{
  "num_hidden_layers": 26,
  "hidden_size": 192,
  "num_attention_heads": 6,
  "num_key_value_heads": 6,
  "head_dim": 64,
  "intermediate_size": 768,
  "vocab_size": 966,
  "hidden_act": "tanh_gelu",
  "norm": "layernorm",
  "norm_place": "pre",
  "norm_eps": 1e-06,
  "positions": "learned",
  "qk_norm": false,
  "attn_scale": 0.125,
  "bias": "all",
  "tie_word_embeddings": true,
  "parallel_block": false,
  "init": "trunc",
  "init_std_qkv": 0.0222,
  "init_std_o": 0.0,
  "init_std_up": 0.0222,
  "init_std_down": 0.0,
  "optimizer": "muon_variant",
  "learning_rate": 0.00214,
  "lr_mult_o": 0.936,
  "beta1": 0.95,
  "lr_head": 0.00825,
  "max_grad_norm": 0.5,
  "warmup_steps": 200,
  "schedule": "wsd",
  "decay_fraction": 1.0,
  "decay_shape": "linear",
  "final_lr_fraction": 0.05,
  "batch_tokens": 65536,
  "max_seq_len": 512,
  "doc_mask": true,
  "train_tokens": 445300000,
  "max_steps": 6795,
  "dataset": "wikipedia_en"
}
Each number is 500 + 25 x the weight over its row's rms, rounded and kept within 0 to 999. Layers, rows and columns count from 0. Numbers have three digits each. The size before them is the row's rms in percent of the matrix's.

# layer 10 MLP up, 768x192, rms 0.117, rows 467-539, columns 0-191
105:501466486460438550526502505519514505473510508507481525512486500464491532531504491521446466507520513506519552477535496540530473488458435507489504441506440448504461512480536488535513482544491520535494487518471481476511484526487526519500523536534503478491556491500440495542512500477503512500490491517543518500460485501490480530485507530442496485501497537549501488494509494495510491503476478517478501511489523460548500507463478497520536503492522493501509494503536514554534535484471476478482508499479512522539507536537488537497502482488485493493504476490539515468495481482491488529
103:463464520497516497520486505540503520515465521514495518498514498483476539491516536529487452535549471517472487512508510507505508513508517474486478479522476475464450503501507470461482508474511487457513486482431501477521488508471508500483524518483549495512495493515492512502486495488498463490447489514474513479515491527533512519455522496471549450492529494527485444468539496520462427495455564512539527467504497485499516468478509489501536521546484510515523508494506485467530516501483493468503520485524483524530493515459519560503531489484519547494536490505497505507544491530522546500
112:524474512493482505526515511532511457513470506542512491476501484533500531514517552529499544505537478493443480518476487493509509485566513518557479488503515500465506513475501470513498446471513517471469496479484462470497473496485518514544466466470492504523492431516479508477506476486466528516504506534522503523480497504475488507518555508484472481509495499531515492456480491536512493535498493470518516519481492472518519479498428477482554516507498483517481502515480463540510540512485495466568532489497515494485497510506528457460544524531494477524486498549529479513485492497473468507
107:502509493529484487483514505537520475509486503538489490460499544532533479490485497549494519520492510488484481478498442547538458517503469503486495486511507524490501516539463521568460485525502475491500486505511460559510526481546493528551539466444493491491500507528521487483485467490495491486492515475451468535472535501508452432500543506491520470507469490506477506495511512492529503516491481489493513465510523479523481525498489489488435484491529454504468465536443526481520526484512486508518534511494499487517506501513512482495538550475477458513450500509518493500498490490537479495
101:481504508515472511516502479441509499482515525531467513468538489480497513476513492469502498541469542506505539512473532485515519470527539450502471485501494499502515450494528572496484504523498531499469507529486523516502551494558481482471497464510436523505485522527497495473497469493480465471484521446488489536463511489473466525499554496472496485549498510478444506509509536512516492470511500474449542515487491530514490527498489499506509505499509537488521501513509488531512535522509468512515494513461521534525474563477490494518543506518481498523513532471493475487495488514546531541
097:482488498504465479523508470482538458527519508518488506506500483537508506473476499531544506571515480468449526472490534527503474510482496501535527505555467492460553478532503506545495500481507501502513501479518499481504448435503514474517465514506525508515521494479516519528495482498499491482455544546509509529547496475500543485509462480495515479491504484520479499519489509455460545497526460496505475492513475539493539518489489473489525517503556502529476458502500490473507520468521506475534454532521460493476504506505444490496507498468546496503484550517479487490533538501519514482
091:521480489470487510451461499555491486493520525511551473513497473514465533530489453532484477500453491445539482502498565510515531520507523499473481477481446475486484466439493517477478515446499502540488496532483448506495497518486523524489530496501498462519512538466489508492516461488511485509513487551503541520526482532515497522467492515540488511503483505471518483530510502452481460505505500501522488505540506502529522470573501516481512489484497481476526475512495480493500510504475560546479514474509502503509488461499492466544506506498517496507506501535462483522522523527511549485
095:461522510489511523482502472476518535492486519492478510480483496465551537449483452490478475495493476494520483542479507501513518523511471545525446473513503486537488445479497503539534515485499480502522477504476478498517545475512502460498493522504514489476473488555494489514458484495489476463536520492511490488494477500529511466526523497478507477505497507478522515485447499465503539518520492491503474490512487509514551494532468491549544511492512503495440543509509458502502481514478510519498566478540522487504532546499502514517541530435441489516515495530490486514497503463475521550
099:535533473457460490512507496494506531519471510496513471454487525464511510480489473474460504504515532460472528554494487497474497475468482512539506492453539504505486494469515462477459505502499501474506494504504500498460492519515511493528474565507500499493517516496554505530515528504490504471466442561500517509516530491504491466480529515481527487497515443475537519500525465482526447524485463461535479466522550511477475473509497505521492521522460495510522523470469503530512493505508507489499476512528481508470477503482509493452527456510518516513506488503471434451507517528451499487
108:486526504512507501507506495516531529480487520535520484485497539452497477500535454520514532520490525479471469526513494484503508479489523489513530521506507493497469523439541499536481540531517505478523499521503502524451467493499523501517509491506480518496482502534509498477504459533516513468468490460508519491474502539487483475537512472505433494514510563537451489491476522464501510456497442530498515525527504514521471494515519488535460516511495552490469512518493542465499530495511479437544458471475535528487483500487497505535532500510534465489520497466526520513465469552505466515
096:489514467509445492512462478507497505479482507515480525465482526497501481516564503472464528521473513519493485512552481500495512527499464531459507475455526494533493467471453473495521513507493503479498499490528503568479560518535505488470493492481495478491470513521503504516497467532490458478504479446524500510501481512501522466493481522512523517531488472505499517462505456483465522502476556510490549479439492476554501496492516486500509491505468420539491511469532515530545512507518472478451516493500503518508465518490457504468489481494488506497494500522525473515516543472490493463
101:479508459536538461487512489482520483480487523509550495511478488514503491496483499480443490498544494484506522498489478466503448495503508560496485515505477542497544478504511515456504496510498488470516513476561506501491483458525504506517539533496473443479500469540479516484533523421493460544465518457497501501537528493490516495484484483479541442498525545491467508526472517492506514531500508579527546493486489510561516487508515490529487501509508507524489515514502508515488445498504484485503523495483507465500491490521491535488478471498470501488486510544521546502469461503482509502
103:469516471500446493497517535500447542479499502492495499497470485466511522512538518517492475517484542499491456496485487465521495481492527528539511560482470483520451502501497474431543517492535521509499512513496495535543510490451511468490540539534491536503551497490507479441448512520514508506509503510511525513511490478491520497534526465456524544510479475540489474482492526468490499516515465470514475537507524511520475482487520530542457498516518519513523463479527482489513491502521506514500486464517493521454450518489464512494500478501474509493508525559495478510516468488457471488
108:553493435536529518499497524547509510507504542494523508471523517494472488489498527506464527499512489493535474518490510497483492505490520476502499491493470465493539492528545456498516510470526504509504492442506507480461505493469475491526520510486479477520509520486506483484492466527486520539481505537472444496484524524464488506515473502474549515507557495454500500480490465530515552483459555475524501483460456505517502476496489525512497478510492489538498475484475537466546470511531525504512532533487498542488507460514496499478489472515513553445485524486517457495517448506460480477
105:520528476510495526500504491483485532483491513472458527459509459475534489525475513487482478542496468546500497490487490524497524485489517507476483511467511515507490477499519505510521532498519541446535506485524470466499448501483442490491514538479506442487488497529501507490512526494506517475511482492571527514523540493519534513457516521539492446509490498509484522459507510464455498509488519479540510485475545499552449507522527512524475504529517511475465466528450493502515484489476526571497502495558465513515502510490477502451534492511509501460493492485522514469489478545509511482
104:483537484487483465508515491496493518507497534465479443473477535459453477511506561482466521526474482528564496513534471495473499480540517509505499505486529466528479528543472486545511529505482523500482517494511489517498459499543441457478458525462461500468484528499503526495519488534539529458470525497551500483517535489487524519519471486517493494468443502489499492495508523538480486539512481500499493495533473530512511517467497506495494509517510504495474496470519460514488518495502507456520516507483476482505534512465563486535500476506475476465484527479480508504505535474467543526
102:519501470484464520478492503492506454522543506524504481527472508526480482486490540502494509518563517545463494506514520495495510510516514500527494503515507482513505471477479465492500483492494480520524490502458518491477499505489540519505557466475493521516550453438496515495507504532481509497550489548477500517481482517489526483461497502487522444443461476497530496482525471497486549496525493505508498529470486467469493511504481459539417499500514462506508532461474511470541533494497479483537526462490513516513475467524463485515509542530482524538445469501483519504536505501493517482
102:503539478555492474480495536507477508525492531445510438494539515540491477475492499466439498488502517500457503526525477454503477498491479499518491478507470492494507476497515489490507501519501540471502517528505497496509494522468499513490501495472532513500459496530479533498530533519509498469524452521530569486494538502534533512497501494547525466466491509516578510461517507510467509534514539458448469480468531523479529488491478521499486521497486467481474462510514490527487498463511539469520499501509479485519498481505499459529525485491503450503528474527464510506485540528500508550
104:498477502532488527519483511491527533479503523550483469475542531470490535452493506522487468563504496461525495538505500526501485528484479487500464474536500494495515498503498538489531479460519494467520482485507507540551539484453524477510493497518475497522480499532477472460531514516527503464490484505474522486503470523469482506501449496517521555502472511511462478512539514503523512478479515534504492518484482520468464461478522515472497497484467478539419494499507503488474496478476518475524521491451467488495526525502500508562466496532509466470541525517483524528465457484509526508
100:536509496551502509494489454471466478511562511498516500494477476512489495491533483539483497516477511495468516585527470521477538548504465521504508462506518531505444513500530487519490496495449493492499506530502492441455536448525532515499491500511480519522513509504484491483466458515477501528468522489484459492462482497496560500468496477483481486500508518491504489495491510501532483515529479522471570548481510470530444525443462499496533493533492481486491506489513488497468461514510479476469499509534494467513491495494467531506524517502527486480480477516489500503534528465507467493
098:505509514520468502477572464544510530502524535536503479497522469475492521477517506518524510514522496461484510507515493439471483508516474490521452525500486528492492510470491492514483544467503478495514519514466530470504428483512549472497446506510462470500514522492470468483489460470499501501536480470505505523494474548487485473482483518503473538499489458469522520544507490479516479472455501538546473501497481477505483528503480544491505491506487444481497504457489530563504501496532525470453542472495548495498497517508545512475507503457495491523518526489489483504522505494474512482
091:485502489499527529489497447511486474492468516512483514497518469476508487491518452485513505496552508480485536471549498527487453452507509509495448513485470499515472516490454510481457484515503507511507466505512506510491526543526523495499494510496526526519552474459480501522498488517495515528510544486468515527558498505557477513464506434516489521532523485487570450463513469494474566501487499500497514488492526523530498504506491489496469474508493525507505491495503443553504500572507492507521489477508511496530532488503489488528475503506504457506488493512495461533545528451528496521
098:510516467498523492486521516460502520495490483464507494525489484504487474510456502530496545520504491470477452503518512512442512501474548488461477540467461557492500535477500491530506518476536502505483481528542486527470478519481496525516514525521515511482531486487472522503487465469481504505506470501502500493517506561438481495504508492492493480464538464460454501547522582520457483531524520494493531497464473500518500488524465494530493464521512508499507463518485492477507547511483500552497535510478499511427529456478509497514481495483519510495499523520497480509493481466446505498
102:492489503495493483509527492525492477528506505510518444508460494552488458509510462481508504501528505478497510508469494477471447491543516497456474474480467465524495456492497499500460483492507462479500526516497510527489491521517557525503519481495473499511480484534526496533496516509500493533482518511489506553498493533482516500519530472496528536471518498512517507481508512516456509381471503497491494530510510539451508469496509440542516470502529481503548496529469516499490496482521508456522494477538536499526506510503505474489505584536499484531495510523448492514488483507478506493
099:453499445480514511486484519536478483531512505451433498530496504504467522503506521483481493517499475518486513488504486497490484490489505493483468521494514492542468523491490516487507502556476489483448539486504551488487509510558549538486537525500523468471474548495495468472535478507559518524513528516472521490478493502478486496535545514466503493534498476506453467473491449505490474498517490456503485490484476464480502461518531475507484500544500491498511547515513501463495445480545447489512505543491505504510504511524490525513498527500475483492463491525497447499495458533512542488
102:454478468516475472532466547470536474508489494494550462517511546507507503490508503514440493513513520485473498481523505492542521497487471471481458494522515486501530515474492449513474523518444540509487506510474511519513502511533537508500484486489496497520541489489433536536505476505475540490528463510470522487450505520511490536527505488459517534515513513491486512498506539518551482502528488547531479473496490485537476497475458501491504484492538505523450542464437523480532509535498509488512531493471517495494512532462517509522492452504523523493523491471477482502489487453466508508
106:462506484497484535501507507525457505497540518482511507494487530472425467477496480505501518502524495537494473513525477482531510485468510525528492500488540479462510509479497476501513505510462493469524464456532499499508485515523472445501492544432471484505493481470537512481488491584505483524507494480476505532508425514471524504515537466483443549542527476528487489496512484511479509516525510467489498512496531467486485488517508501515456470508547492500505483559466520521495474501533489485504493460496489509540525547496527463511526512527524484530460488506518512501506507485518479485
098:507471469546506461543552479514477525491506489531482487510488507486504504482477514485491458495489537509526517534490497497468487514500498503504519520467509506521502501480511479482519541467516498499472497554524485491491496504544499496501469529477512552503496514528473508494532511479515510474499533456488462496442481514482468548518501554453438438537504497500510508476506477465508558549494512486505504466502505467537489465523475496485475459482498502515526507473461496449561492519516565528532536481516511473495499490485538465509519497483485522495492512486531504538497483538466475513
099:478512502494523513489535441540498537459472508454529503484513495545522467441536498502479511521488496485500477503477472472501475490509481498457482531493506444448540484497496494530503487462505514481559554536504449525456497472511482521495510497515515505487520503477491486519547517522495454482542514478486478519490488475537484491501467526528520484500489478500499495457475507457505474502492500500530497543465498517472555489507529481529536528474456530562522469452532478507523512501522474497500542497502493490492479558505504500482501519523512525513498472490467531537495482489505503507
101:522472493512459526478530500486520531494504486481466515562461537487493516516476470491529490491534506478479500496494485492517495494529486502523505475465516482497509551521477516450527477482505494498517518523475471531532485505539502488513466492462484500511513502538548468489502504526428494480487496521514485515464508493504473526513490502490442496505516509438505513459472487519534520486466489501521523508511519492532518494490471458490567502481536499517500480493482452509522538494423514432503481506496500497464477468531471470543479476516488547514473506535478520474465517457497509512
097:538502465504517519449515497546522479502483525528495537490490460526509500497482479536536498470499477511513511462486532537520524524433467491458494516531550510503475499515494511441474498564415461503518476501507474505497490481511494490504441507473492513497504477453501453516500493505509474529502495513514461483516503483473498468507467494488519497484486528502522471510508515514528471498509495452470489471504526517500508529542506465511549456515520501552457495505515490514511479494498494442520492538527486513521531499488495510476499496460521435470500500546496541495512488489497504502
095:565457467519481518498534441513484489498564488512465535508531520478512511519494469470493480475458525541502531534490523513472473496487502525533515500477502532456520525490504517533513507476483490510539528508488491485487502509438510484458487490488488518498499513484497484471509501510485501520483515507512460531516481505510481544554518551475507542498454496493488500458522542556492526501473518491484533505455513482510455490472484498527462492517486492510502546483482502490526469456493520503548443472525514511536503504561520496516490497470484497460476501501512466497500547499510526475
099:500480540479520450464494529509509513471489508517509504494482515469534475503530514550508485507516470542498526445471532503501516508489502489496475543522442475572509466522442515521509510491491497493546525526506506508495503509465551494470483517476538487478492514466516513524545536527449497480502510445519506486555494492509461515496497515503477477481501537496499495494505504491498485505515477512517466479479482514460522479503463509540513491536511509527467467568499490550477505519520510511498492512488495492516435467483489493503544493445530508501553504506460468504516511530502486479
103:485522512535526561483488500524520509480475504497459519499517530467465519470501461471440505502476481496470518475481509478468483478462537534490518468496510481488540495509488506512523488504494510512443488544482504483518485516545508519528527534471469516493564509496540536504485481480495497495481513466477463499496493510485486483489506487480477526535540455516472525478467463530531470492533567460477479504453479502498489447520501518540461492519527475504507468504517501523507543496479497535531498510508517520526478483473538449463486476497495467536512509471446490495487515492525495502
106:457491479515510499491518503497566505516491516487487498515472466522502474488487503501510537459483523489463494488508519537502538538518540544492501515496517483523517507511503513481473484485537503478485490509506481504487504504450494519519521469459455440466509488498497514487545500477485505540489457512539500485487511499504466518506555496491501536496491527544508496522488498538495506516523490491501477483478483557465517454484467502520510534513467490504473481492433469494542517546499492426511508520479536489482497473499496482505524493527576511490513490488510472457483499471453575484
094:486479491455474504493538505500492494467548503488509537462515481567488519501545502497487485448497498474522517548503530514478490524483558462502503497465532505488511507480504480519478484538489488470514479517487520501465513513504497520489518540450486515491465473469486506500548485492510509515480523522531460479521484572518496508521505494470523503488522524497552477480488535466484489515488509468465475465481457539503519461498470488490470478535495553524483477472491525504528490474487517506551517500483427467507527519514500458528495493461511556546489500503481512488490534485487492493
108:539510522484535469534499489480527496480533485492492498502478509475563499505481513536483513518493466504483499492486511512521503501481485503501499485507486530542519487519517497464493514476521510479487541497520474506518532435500501505459501485475420478469474463538495523516505524461516471482483515484500540505543474485501514489531520490440459520470499495508512514486553504499534492543510478516517509491461426520466531490508518534523564506478469477496511532453512475519508532468540488480514520492489530460537511524508491473478485475491509521501480506475493479545489564499484474535
107:521441498503493475501513519546492491444552507510550485516482496506521516510500546481482533534518524475477519462468515466496503512460495521465467512487490483511475418496488523501541501490525526482522454515457523476473501494535519477518470512498492493476530482495516521521542513494485513530485524541500523470486448511493493529498492477479491514528510490499491488524515505505506511491483520536447499511500516525523488510465508468479490470501502507514476540497559467485493469546467536495505482509530515548463547460512486484494478431467519541466499495520476493525518481508473499531
105:505489494510483504481486532515536512514500486508495515519445484484462528498492539493487490438496511526502516510485544473536503475529538456442487494470507541527545513557500510503490505455526501466505582523521510492521496527500485506484535480471528545480487472495473528473485503488496495499484465480525495509529500454488536489484524490526495503510467504472478481501527493509509481514506500481502450481494523501540513496485515473575480510486502513460533497500516511566531470529467474476490511470484507479521460510501528552517530505523438524524508528490456491501522501461482493499
096:510510478507504500521523524500460494490525512491495470489499478460485499499476509468489472527545454476501474503482459529508479508563546510490516499486480508471508509536465511462497511535530410458484505506482510468503486523463516509519509533474495455470497529449531473499536496516495535540446513470523486514496497431528480533534526490495541495519496526519525485488540493510453523512536474486485523474513479502502493523521502518514497549503505486529478497514455504517518469461486513526493511534463497513519533488497475476495526481533514505474463517522497510487444534475481518531
100:525534471477498496510529508474495521537468529489506486486505528537475532509521485489497471499510496506510495506490519504494500497509481490522507520515482510525482497484484478486467499447486506510480497515528479535536541516506507413543504502515465480491515474503565488500508486519544460490514493463491523510557488428458514507461430491501538553481515534526530477484487457500503536501495530525498485511507528520467464460459529479490463493474523504507502527510526544532479504504468494514507512493486483493581533517513469480481500506479516499535525485515517484514507462499513452522
099:520477499513543492524532487466456499536511553532453524469515549492493526505518519512509521491479485525480571481493512493518498521485521487474497522529521463526498476531502472467459499512481536455485525455514498518492453485479485531503497516505489470519483465490521467542509508497485469531487491522507497487499436521511503539496546521516535538507474477471461449515543525524509496518467512506502497495510543519534476545559496488480481494472486452446486472521530482490505471495499494458492484479493507533469540495499507513514485518531510492533470514539516481469504489502517474520
099:494503498474522522515508472494464483473475502496457479506530503497573511506526498518518489508488467481476476471475500510537523498512483525458514497506535507482522561492499465496508522476497488491519505493501454494481475470495471526490499546488554475476479480530528518455466488491517487499472490499557499458410493501478494510518496505498510524532490531500502461478491515485484484510440492527518509475496460456498487509490474470517493459530523487554552490487485494480485539498522494480472496540474502497503504482527551522520472488463541519490533537498531492493527534491447464524
097:454454489549496514465520462502513440543508525520464514498547488491500494516501507522511471532495537513500488500541453497483526470490498476488510480511510472558490510499471524474528480506461493508479471518521516545469556511495539497513507535482536496477482510478464511487477478475517458485457474527476502469505496533548559496504452500484497489520483477475532488504492466531504498504455508489539529506478526495519549535532514480492515507487462497556489505529522507516502474483536485492500495508517537496511485490470486476482534439497504485483459489522502501514465478476494447519
092:481474463501547467510487511510473469513521500547497530473540522551507489497536454466498475492501479512481526542546519483529514518514502537440484505489495475472491484510485488468506512486513495494518514511476510491526548501493525460532484480451474492526515529504466486513544544505470486497465509465499465499475486455476490494458483465478550463542507509542481545501489483479527521527494515547505490464445499460496474516508469483477497467506521486521502527514490436493500502506478454532468516496486530510511496504475527471510475528509477534502502529542513498510493502528454522506
106:475476470550500493500512496536505540520540494498487463469509493468520536532516485524468531499397478503509482471530494488545536508488501488498496502518514455485540533483495496527483504462447520497517519455540509533496524486511484488500454524475481485451502522499533512509486463491489522500488466503494512546507511503534486534519490501495463514516479483495493462497488493529530510518503526501518477468515535510513538468528537481518509481473505525455456523512534502482491493475495520508545531523509458523518477506472468445462543505485517502481486529501475481514502491491538443493
099:531513513486489492530476511512483507461491491452508489495496500551499516460541511459493514519517470511504465494450510479493508526528512464511495477485473497509477487513515489475477495457506550513505542469509483466494482513496523517481522487465523524517486472548445510488480470485490537486513478532496487521529549481477585468538478491511470516453516450526479491495502538493492492534523481502499476522454506489518516525509498501567470493446498507497511516480487493525512555542511516456493531524463526503522494505489488515493522499503534526436483541469510519508528494515534486480
100:510487483483492497469497540500479524522509523505544517544482537488463545526477524485454440509509457522530501489481492433471457482491496479505508485497545531533442475529531493546495543530518481485494556529501486497470502497476507437499465471504496531508504482469488507480496499520463504535535519472510503518503542491479447483522506496465481525535472527491467524509518470487518496467502489479480529504468489543478507515532481451511513531503490516505490506465470520499488514507451513497488505475518500455493523447494500498499553500503502498517498518514494482497474493474459548522
102:515493455497504471482544513485514517509523496517497504495527495486488462491522434530524529510508482525489501505516511537515505479464488506473497546537457478491466499443526518526517480466535527515506485525500502482484469447537524494492490494474504551453509530536503444479460486517501554491496487501501508511478519479519536450504520503495496492482504484494552508511475503485475532505493464490488469507516516481483533514499495494524569478525500503524515495486484531500509480499524463467542513507516485486488474566455481483504526516517485567529538499487525463550505465513512501452
101:496475464518493482467524511523477468565518498501513528522536536488512485507487556528509477481536533478486510502551499471499516485520531518513496467497498471540500497475513511483527545501478502492480475495492536490506486489510493534512434479486490499489457494471482531451514466492445533543491516508483500460507516545483485521491497493464515513481494541544503504506522537517486555480543522497525495509449528454501456482526473479455523481529486484492493476504450461479484459457485521483484540481478488452468511492500492564493497485502497499510532480525521496484504511495511533500
101:485494485506497488515491492529494492528513502433489461521512549430473496559485458487529512483513504512476497515476443506502468517528506489551494488519508516456502526448487491540476550510500485487539470524538505551465447508493501509482531502502502498452523498514493559490503496503483488497561515534501547492506469521501492528522499530509474528516520513471472462447495466520493483514506474512516501497456501495483514513510445492543499485522482472473474518497480477485557508486485496520517524476487487512498491497534460481471512477520520548494475471533493470472500486526487514514
100:473466548510490493515520474484463502530509519450488542478473488474471505484458510443505464499481498486503502514549505505475499514479526497515457439492513506492507498512559553508519499488522492460505512502520511472487502521506471524458537499515509479485510501519521464473513523482547493535518451520525512487454466464466507511515504498489498538484510521510470466490501512496507491496497486500491562490504537478512529461530515496500449480491482491530477509551505537459493543536481493461527484512531499534531520489513520499512569487463519487555463464512475477501531490481491481489
102:509478483510521536490493552476494479498501540477481523497484546559509469483540541466485502518502478508523474533482550490470530502493514513487491524513495501456503472439492503486510513503539516477495510512492534473517496517501479479465503528488502484498459487512444523469480500458528521480526494491491508497514504510494532516525516496456477443525497517476489508476533466529464491508494456445500500531451495526498493548524489519547548536487526511482496522453511541518470524512508488514529486504464465469529497505460512474493558490493509504488557497524458473496506474490529498536
099:480485466473498504492497516531502525500520530503501502499469546512455480501488512488495504487476520456559505530490497533474512519508518511508456518466500473511513473497525501483473493487509538506526498509508525498522472492545510494480531487471503482528476501553481506516490464521501496498475526524539518462517500499493523527508493522550440525492528512464524523451498498510527476464511525503551463497421473516476493507458477479483475463475496474506486471525489451523548469456464503478531459474518504502497496490488537549497512502509490493515498490455488556465526516513483490573
102:459535504503506531519486509505480511527498495477495520537508520506557489499533499463485506517524496505485467451498468510468522486479438463470508522524519468519475497527523475524498503470544542459526479465501471476469489505517500506460475529516488505468490487470474509511530498546513510488497478486504489535495501524512504466434510484496487488512531525502466518509513521532456508509503508494512472479465509503510513484522564461482493544524506459484517533569508498487463494465502491501520457552525507485520528541521488483478488495458527478463533505541495516472500508523448552499
099:473465496494513477498479441505532470506507520482555478520553489527493524523498493489539502497499507466536549514508521493484477565482479471495504477490511470550471481502531515529493513513521537498483537487515517469500521502537461486491444470483478495493515518549544488495513542486492508508519487519520474483488525537465478460517497527485463527528537542525476439483489508475493497477460537522487497545470568476509504488498468509505481489472495468495443544490481479529482514483541459495500493502508505460536470489506511507494482500473502512543481482480516517519508505493489470521
104:503512498526518498512499501498450489538490489479522476485494502530493513497517532495503462528538547494449516503512533458468496504578494484475520503495492546510506471484497542421493482529541481483499494498508531541510522477493564423508498506499504486462493499521497516483508473518469485515531479471483510507473527480501498490495512473457515471546464505508482476489477500507547492525496482479534509513531506500518452501519555509499482512481506514513489509439500484477484494463489465497513517510510502494476524471491483518476526531476575492523509470508527509498490463481431499504
096:479519532532479503528513516503500510525476492443526485523502481493521474490476504479470512522481514454505476541461460512494488514516515496558495476439557492499478483482514496486519463468542514465468470479524497456460499515497542504542500479503495471527470522511491520504514507485501521532523534515432497484518496515460530504560489514494465524501496523502460512459523528484500434524474504494471498499495537487488548490478490489510473521462502489539500462480494466518498522526481527501545499504493514518493504521497474513542493485506487460482525499534514542513514434478460512488
103:476516503476499550474488478520511558508492519446526481507520515504482510496533504465504494489506501488511505492514544509496474504485497494509532498514474492504492495501538512473511471486433539519508452529526494468518495518482505445479515483516524527499481486473504500480440500501481498474524541490508494508510460468491529482500495566523509507533502514505498458472538541501512474504467523529514486535441462487520512539469488496526480463443460513485484565519471494547494512509526510518478471501508523507511512503548518474489466500540514490459505503550528479486482512465443509536
100:505470496497509480511472515475484506475466533504456485526513503486504461462491518522459512503521488502483517523518507529531483486498468486472474518490499525490538495533480497474473471543520519514486527526546532503456516471470509503547489477492490516491529501466510453515499500507488456520474470534478544477500512507532479528531516485561517488498495480507488466536482493539467512524481519490496578518498493542496474506447498510530570494477492500486532498504501517512514508491510504472531490538509531469502501494542496467575447511492508514487469530486500504516498477426499501455
098:497495487485486508525492512545475525510475529492483464476509519530539461505486500523505502506525494472528480512498520487536489470455500532524480537485539521469498541490506489505465488478504497507496473465500474451484495544472519489501468536456552489502482449512483545493506553549507521504477498481504482480497486474459496512515551494509514530512444468523498507483502499483496418492507464504512492503457520521497455516508491490510549494546521497529514513512459467489520485525480454503530459520482490477516513485504501506474505502513474510551518485483471529509480435546457519500
096:476514487522502475483501495476461508535493505481509512434524536502487497489559469494505461486511509491528460522537555531464525524454467497497522513511533473533502479520474491499508463542488486502510462514484477491529451494530533545463486505504544511515495486505497506530498492508497514500456471483494517469547484478503511516466491487519543520511508524512500472481490519518476522516525485514544474471484494495486439520470513489479473471502472509495465467468518536516504482513494508476500520517521530518516559477482539580505482489460514519524480489511487486481552460533468503466
108:432478485504514463529520473494527487490547474517507543524472478520505523504490511490524465493512522510491492502485507535489507522485505511451476469474497455538508524494500450435480544420520486524512529530499510491516509514487484477496475487482501530464487476506510473460520513490446486489488523473541509495529524509484490545492480523497528510502462489527501505433498523508492541522530534532487518501462493504454493505506565469493434502520497540495501487458493443524497510528526494524519504499495521494505532507446518487499477497510497506501543502476502514485452494511476506511
094:525489488466500532501467434524527465459521481499535514503465477506511464484496471510508500505469513449509497513514556492516482494470531485461483558528471482471489490469530462495488510521474479529512493473523534499495498535519500474487469549494525502497526491518541474536482468482558533482518476515500485469511489518491491469468528505468477520506459547481486504530524472512507525443507467487525481485525533547470483449526478537486490475486488448517513481518511487491514531475537467491531464497517502515513502540497498501537510491520470458503518537523516478520510480497463484499
090:473495492559472517539519507494473506490493517510478482509503507503483511490471481513498434517465500504549496529523550514494519530479543522471481531521548492504499469480447493506475516503467532525537525516501484478503519504530500483535478471451523469532519496527507461494471485435495467553526513481538487508534505465509506490509527514462472495517490459487522488498492525520521547473467480566504487516477521526491515481487486516497466469508485442472520496487471511505533491496484485487510513502471552451509487501480546546510516479475505505509537483479547508492517499472487482461
091:511509511492461501478484476524487471517546481505522503509516536462510561509507507497487516507513505543493495482533525516534481517516536510502518531502461505495510481510476456527499520522461463483494472547509532494536454553527511535476468475500536462491516471503506499504560476505542477504500521474501524526507486516459490469459477451521515554474529551528495433501515452518490511501446518484497485503469529521479484481485503463501472486480489485457491470489501513506491526489523507511469474491493467487520505479445511495536483480478528537491485531484488513520487531478555485522
096:505512489531498547471553484468510532501468541455508498524495503487479478434474503511485543478469462495580507493507503489477511494479517436484516481506562534508502548475510490477493523539511528504465522561531527484483489476539508481492498495500480490504511522535526501525503497509524519498453527514548501499473505516476522470522492448492478489529485467516498483469494514462484521487478518490494548491504507512498486475504493489519450508513513524476528489476556524477515540486497501490490500495472515536475540480516465486501529476534506490520475502516457468521511510552508468480
098:505448484492527453488454490484491516527497507509470481515489467498530480522513506540483498463519506516520524448493515484476509476497486500523521504523494511520496487457480475508479462498562479490491520481521489442463477501507481456507472549465528502515522487517471501537526479490486481532465515527526505516430505455472498501511518462524487492537488430505492481496513492504491494484486530512503495485493522518558496521512527500448506512536526516494495499498557421475504510504488494520509488511522536513503532507519494526506481496511511494520568488531496517536522480535460512556
102:480507522522477513493519469467506502483497551510478496462487479531490517545507534514476497486510507518502497504546502506489520483502538463432521491473481485475442500544450506477477502538453522471541524484491491494503535472500533491477523525503488503472548484496539513512507495484524471493458483499499505498518516542477524483446510498498510526472552504486516507501488508472488522518532512465560456525444525504472515513481509510522502494510542478493509525482542511513521502501491536483485470511476487492538462499542473470461566498502523511544503466525502456547492528497512481519
103:519491474518521475530490480529533493563438528502460487468499520467484480473558509544460488496498488524484492526474513482487476510539540494463446485471448506518482514497487545537503492524495520494486468499507538511489497496509497517512499480490510520503480505501514527536464526508509495462566525531497520528544541522493460529482515464509467526515518526493504535511512465465433504509495509476510541528501477479528509509491481504501461505506509524506507488500486510453467512486478494523476479492485545527484524528508516447541439490483495469489507519474503519523511502490472486452
090:525503530469470535538494491429509542527494483514537555497515483540493493508483491494511501478474448478493529511504542506542486537486533484485499510521447509491471467562511505504469454482481490510471491521491509474494499472490496486469516479463526497488489497506514495501510519553520550491488559496456497508525442507496490476530482490508504522474471528535484471490504512485469483535491446490500533516461463535543483485509481468522485467504529522502521504481529545458509521459465522537493488504478522525493488487513468485557487500488498512508486500513546472480506494488521508527
096:542511483520430527490481493457516504514523509490541540501534523479537526497538513518476473458488524505475485473533517487489497496507553457482462534521542494526493511519480525523528543489507485515492508450470506511520452515521499476462451481501481498515482535477514510482471509504517470474489532497509506533508499459490473479528512471541504502474504489535503538501523513448515487525491493547539504463479501498472518506465518507510478483521500496487447495442492466558501520511499482518507500540485506515539452473488490524507481465495482526475535491491483486487489500500531474568
099:464501516523522498488495502563512533509494482521507525489506507527478524511535526548506454512495557477505511522531529481492494485459491470469505526464518470531460487476507496527419500487463490495455507477519557543517507509517489513509484536472478489489462469536503466503521505480519490526524482496485493503505513491510492519504464504526456480498483512497523478484483455513513476474484485515488482493493508517513506493476540526523475485467503483498490484519542557526513531454499437494490484522474517517512501530539516526474503490519513460470486471494517503485470514548507520595